config.yaml
d_model: 160
attn_scale: 0.125
parallel_block: false
init_std_qkv: 0.0448
init_std_o: 0.0557
optimizer: "adam_hyperball"
lr_mult_o: 0.796
lr_head: 0.00357
final_lr_fraction: 0.0
steps: 6779
Each number is 128 + 32 x the weight over its row's rms, rounded and kept within 0 to 255. Layers, rows and columns count from 0. Numbers have three digits each. The size before them is the row's rms in percent of the matrix's.

# gate: layer 3 MLP gate, 448x160, rms 0.0641, rows 427-447, columns 0-79
# up: layer 3 MLP up, 448x160, rms 0.0641, rows 427-447, columns 0-79
# down: layer 3 MLP down (transposed), 448x160, rms 0.0643, rows 427-447, columns 0-79
gate427 103:128099094143103124179116116144153177163125111117152122144188104139079160099168181106087136126138148092130169127089091144154123128171175096182100125160123112168149126148160091075164132132039068163080123157150110114176177109128179068109089134
up427 108:117159059121117134172079110108140067138110170183099162165132124100166124133189077200159095136137150056107170122133118194104144113116143150126122098128089121147053134129139113146185142076122122162136141156125168113184093147098215082107136080
down427 106:134068088163137118164163142096187112139129106131140037095125137144143176102120127164208087112125161147096115197119154122086130167188076100094061105074175106112155136173116105153149160108143130111092115149122147128103122133112136103105151074
gate428 103:154140158192102117117160107183137142144160134095102151132117201217160183081098153061168143098145206139137102115188159131109123115154175170128153112119167171076156111145101115120125100071098133136144164153089155160171152108160091150217112127
up428 104:090108170187091135132163179128155144123067100179116192126170135135139111138084108188161114137098118096145091161132080115189108189152055115144077136162115114116140155079130127127168080175166134103125227121072147165130114141121122118119126122
down428 096:101188150116158073104095176120189123138115178148128113139164142075147101089141125110107086160146088074148158144141123137153128176109171085103165093159150068087174179091130157118162101128162133095143095141109118157052158108127132175123124117
gate429 091:124170137115142125117133116066141094190115109155076194118149121129095163140094161081119141132130147072123111112141087100047072115120173168148164062173141107140151127134144137122138046112106142133133186092116088171115155101122083166169143170
up429 104:093123155131118095149091150155135173079111153154114173113113157175147164148117127164087137105118093111172146119124125170167155097117138145192153118142141198173149157066132185122078115183156109124107162192139160120115076098181163102121074085
down429 105:106079149108071204106111115125113084090151094146154131174113154136120125129112073094141113100124151102141140138109105179107151143192142172141093185188101174115179135064141130157147181118140059170122090186127143167152141118150155146140156136
gate430 100:110093079136099163162118170141121102147162099169157145166132165114133111117137167102090104140139197077215155059136110088120068115173147135142145090123126145130116174110101135103166165129082177152134133160165116107141167124158164124081104106
up430 095:134153171095065162110110124159113124136142100193202199098106131124154126124100124158121189122123191131138164110157130144077104109147107075165125095149120101074138158107120137096166140123129167109078121152185122137093090125166112155179071098
down430 102:138134123133142125093104091150147147141145106173173158070164134226123161146092116130153124182103158172088115172117122087135072123136100128179103134133099061092150196131143160113198173100152144118146127128084163103169121153104135159150077110
gate431 096:075124083052109180133103110113099176155137123139102095096160133138092090073153164198101123129138167147112118123081084170140145090128123116142062137099090107150129099103066137123134122126201077146087123098155105119121127140104065133114053122
up431 095:150132056117111181113163119124148175121127128090117096147101174208143155107104075113106155146065161114151107161104175127121076153115081108157146140139110112188103142074153139180131154113129128130084143174084101092124103158115065131131155127
down431 091:156144158141149056095123085126138157182146148145111189156124151110080190132135100133187153094166103107197129120112123108148109122140089161081160140141158167111118115095122091181060123096132113111063119172107121177114107155111109137128140200
gate432 105:138165129097094176104137107137134130113122176187108107146166114082115122137114078140106090129161215111120100139122173124163131150160099097119145137141116167048103105075143151129132104125143180096091169103109129120108157152128136121155119091
up432 090:130152095150125102085100114141102095158129135054156109150157121097101183122097105087083111123099142112163112144135079117082166132044146115161079088166129129082101115097112109146115108151071122075153134131161106125134184199109113132075096124
down432 093:170084115114139093144132043097088156062093146098106120105111163129125125149094090182127142143144122111115114156083192164176105131172153120120123163184162104096059133125120168150165139143117178114138105119078129094059071080126100162164116142
gate433 096:170121159085129160107085129160140138105045131126157091196124102067174179129138148149129119116147187195146131160182108107112091105179172116146123119136108096098141180143146124171114154073125156119124181164182191128150145120116116132101154142
up433 092:142144129118178117122101149074146133167126149135118207111109113122123167140086079106112169104125066111077142082121083114089119109129139170136143137162130138134154159152129064164157122120128102086164119184097107165130093148070159115117109114
down433 099:150116112103108170076092111114110137167177157141122136124122104156114120103160098144134138121083073082186124130089091111116136183137139074121127122166163231128197091179176096142142119095138117129113128101123000091133127108162168099086137140
gate434 099:081111136125114211143189171137126139072177110162120168155080141138144118102109089131074146159153143115110183123172073147078109142149109095124115115141130084172085123119183088075165108176090092129186171094181094106107150101203106128172141084
up434 099:145107139123102111082127155150100111103076122136149137098152095126106147111128113133102165129113107097131215073193147120092144116153054149127170102147162148047191132129161169172123166151095137092157090104145130119172051147101053129086174132
down434 091:117137112149148118135106160137113183105192114120110117134138192141092147131143063166160117132145099104074174127157159130104065175170120120076121132165181129121124138114105179127118127178105154121085080105088132091146098064078097118120136083
gate435 101:173118158075100115101084136119152116100146135125109116127119123069079081150127117162188189073149155126131186115127115148108123081140104141167109129056164156146137128131118085133137164139106132185168123091160113170059157143115196139086095139
up435 102:138170119152083122150080151152140103138167155096166133101199168169138141150103159135081110130166085153112140163131140162129114134172153078133165174199050112140050117125140123184143120128106173176112145123096130097148168105212079163101122107
down435 107:124079088162119136089100182035125077080115121186093169113150116156085148086125077135130147119158147111027128178150097134144138151170108094135135128125119067123181156180158120134151115170138069133117132098102119143113123146068155103156101140
gate436 098:129087120128148124127096137139188133132060101120161129146154124076124197098111147127089138136102141137117095201157158137144104168081147104162094142125159172125101081134097132163162102133083081104077108151174202096072139150072102109128122146
up436 096:115129180105180159107094186114101159150164090163204131129111111109142148134144147081132199171111135150109151119135086112131139159156118138063133137174134212098109125152200130100080113203142111155150136133175100133109128157111086141115131123
down436 104:108147159175165156146099138136136119122104156068136128108167108114164159168109062150163158125105096135137115073112148087137185105127110141145094140140130131173090153145168149111158146135103150097115114135109168092207093085172099129084071074
gate437 109:099127121142120169100105114115085144137190161139163135101101114138132149086082144159094131148118160115135119140175135203105138142197108068143107148122072073106170121144065198061114101126143099135096160113082138123153180130096098155123089107
up437 109:126119149108112172109042172178092129138130092138097153145136143156129117093148111126100109139118126118168123136155158171152058163159143155080120106145094084145168136122125119094138134118054156172156168139182125156137102116158169086064146098
down437 109:127169130157144138098154154136151087127126169165124147153134112182161050127111071098146161120091131161140118097077174108241151095081131116105152150118156123173120166169130081108097115125114160173168087091194096123117151132106124147103174161
gate438 093:105117163134133108139074074161091144130054129168087146157116128101065120109130157128125180151104135183078095099092069127116155122145064077154140138113105114097110124093145130142100148136156077150140128147108160076114174161156153143138159192
up438 099:133168077139159091157097113099127085122128111141100109177070133133090162160142153117153092109106152158153087131117135064154169058107104039132099157176093117108100146134096114196166129137119153166115127124098112141163163052109127205127125119
down438 095:129036133137097158126145146163152205084166088108153162090094095115139136138096123173118124161154151145143143134137099081176082126113161061164163142174135103068079116086148084106127103127110081154168150104112176127115133165131155201182157160
gate439 096:151088169139090062125170157094111086123138173135156115107152160121108059104149147095158126119111087133098125178176103154093136142186093083048086149138087115089101111128155079163067063134114114106139158101132098148144122145106130115145139159
up439 108:137122087127128153175138139114168126140129060095103117206105103148152139077139126116144127067107098143111136073160117069139171098125132123170098118155053192138093132120084073143110178058118146069160068141125157120125057114104040174132147199
down439 107:117167141136141201121146124137154111101174137091146150165147108123169125164100137125138185101164076098149147146130091096103117107098168131161152101114153142176168148120149098097068144102108152151109142111158125150171133100084171163092125108
gate440 107:100151153153126135094096133142127113024097175122147181117108154163127103184110115132100124182164112113119118171117156128151111138133097145090095080096108072138120139114059111169173085049142099070115132107125149142130157105084221074147081124
up440 100:201122088102144095181125163132233169121129117088149122099127149099098124096098091086130129102151106098065100121106125139157096144130113179109187166141109248185117129092132135141167133112102117115139132138139119105115123141137079175143123084
down440 094:141102147160140121161181185124113146137159130148122153132155078163075151112050142111137150145093125104176091085167105100113117127096126144104055115176179174116119103106133133121048146080115146139122114109156109143132114080164128105113156159
gate441 096:138082122173130142120130119105100106159095071118158126049099134101156179113110163152149139142151124122138128175133137124127129092131183105146039096168161166161190189121187105102182118151189128121129144133147167128135140104178153155153161134
up441 096:116148151141095088147184065212151153144117198143158121130098168100164118111158112149124108155137067047141154152174102200131153174120168111072167122138216156121131105064150135129163114112120178122136110091106097079107131122165093146132142129
down441 104:116162153100141118093096122141160115155101164135140133129131096067126140066092072030141108160099145102158153118155141184123127204123118129116121168160120085176110100116169079135137118109152140071107147154018080123117192105197133122134184145
gate442 096:190181176153224139148131119147157138079089140107116119119142110114174111110129123158158155129102176131161085111121109138129099149161145165116059066167138114146146140109097158146107175102094117077192120063164097125137071092112133175156091090
up442 096:109128128144057125070129132122116172105089122071157126108144184121122128053179160096090154127095142204091123070120162192158091133113136115176140132169154124156151127080144133129119114119088124099097069117127130139111156151140036132118112157
down442 101:135075142175138076190082145105109197139130119104115113116088162148089159134116088165105124113108152122092127148109097102140136092099127081136114125141104061080119170146173088111129183127100156121170134131097203098092097145088118079137149113
gate443 092:137103094085169104115196158118121121183118109184129119126107104095150111180140187116112167155182084108155161075144134081086130161074149116146127181188158112107139141175192089093141111104140092047128146177159134129070102109143114152119092094
up443 096:108144161149199147084132126150158133108107146124135100213114076131152081162130135141102141103120046146131144132127142113140161172154123091096115184085088079116108153128135114148149160087060123161126091096078104090184127117139136163113100148
down443 100:095129168129165100161123162163134136167125123069147151075123066126149125149175145110041152105146058116121109147098073076158160146099136116129149104137108101159126098204079160129154137159117130192139118098085161151162135155142165138125131118
gate444 111:158127153125159111049143128177123137141101113118199093092112123152073146133129214122115111103136133137153088175074141170124139140154128098159155116112148062186136148090205127112104169102187097133092145088146111122168150134146079128111142129
up444 099:141125145136185136113143115150131107142103143091093138130130138072161118128122119149120117108120134159141114131135136150144143158087112114133089108141147172106153099085128122107124138146097106108189140091157134124188140108106130146123218134
down444 099:142175132165153114098152121121133172138143158157121123078200147141148123136138120175082185118115179157120146124090102134107143135125181184113133112122108105141073173152141165100199105147186137174080116133143162128077124092125175088173061142
gate445 095:122122088112115090127078106161140077089156148111215131111107118157131068131188071142108066122177139066094137127109155149159159133134109091169110124161111131160162156118147136198181144138141095134075120073158092130180151120140099082104121158
up445 096:106072124179156170113136062128150079155117093152117113163137176138128102112174152095114074075118151139156121175074074121123092105141114154070095127152180073158182094108122130144108132083102151097107109126122116137117151147072067172064109128
down445 095:107139146095082111128094127159098124117134127181099206082139114135200147111136070174116124104131107131175080156146153156148090162164118120106119086139137130088168158148100110206115103099074064173172121139123161107120134163116180108101134158
gate446 102:107117144131102180166119130159151119162041148208125153081126086131125119146095124151153160100194172139168153129150132141056115141131195139170116042175193086136176126124148099096118142100161129193155173115113100081107152123128097155148149134
up446 098:103142137027170149103131118123141060142169122095130120144157111132183198173162157144144126160090151146104134150145111071111156116152127122091163141134087184140084146118059161110108139090123187110102155120137125127150126177164168169187117143
down446 099:072128081082142104145147160049106124082118087160149124139114097166129127168125069096114101169163101129125100132166180167142130116189139149094156124179132125161154071127112170147097075135142106161110153122153132153134138136125160152164072106
gate447 104:114081133122122177111167114097114131132137169099099160140096133097135129156105175084147126153106143098169152131146086119149155096099113129081175137126132141089138144114198099150127114188089097131139152096101096185105107170130159143105162079
up447 107:128106095149171148139096227088099128132120193163103126067136175105113106200121154166135090076157050110055110100148134107110180138123153181084112182112167164116083174113135104124120115105169133105099101121124172075116103100101146100152067093
down447 104:115092085125148127102091180172093124056141093178121113141092114063184095104110122108104165082152084138146110131124150142094217160096089151113082096149171066174143141094135135145104107133139122145145159142144185158145138135160138117121203158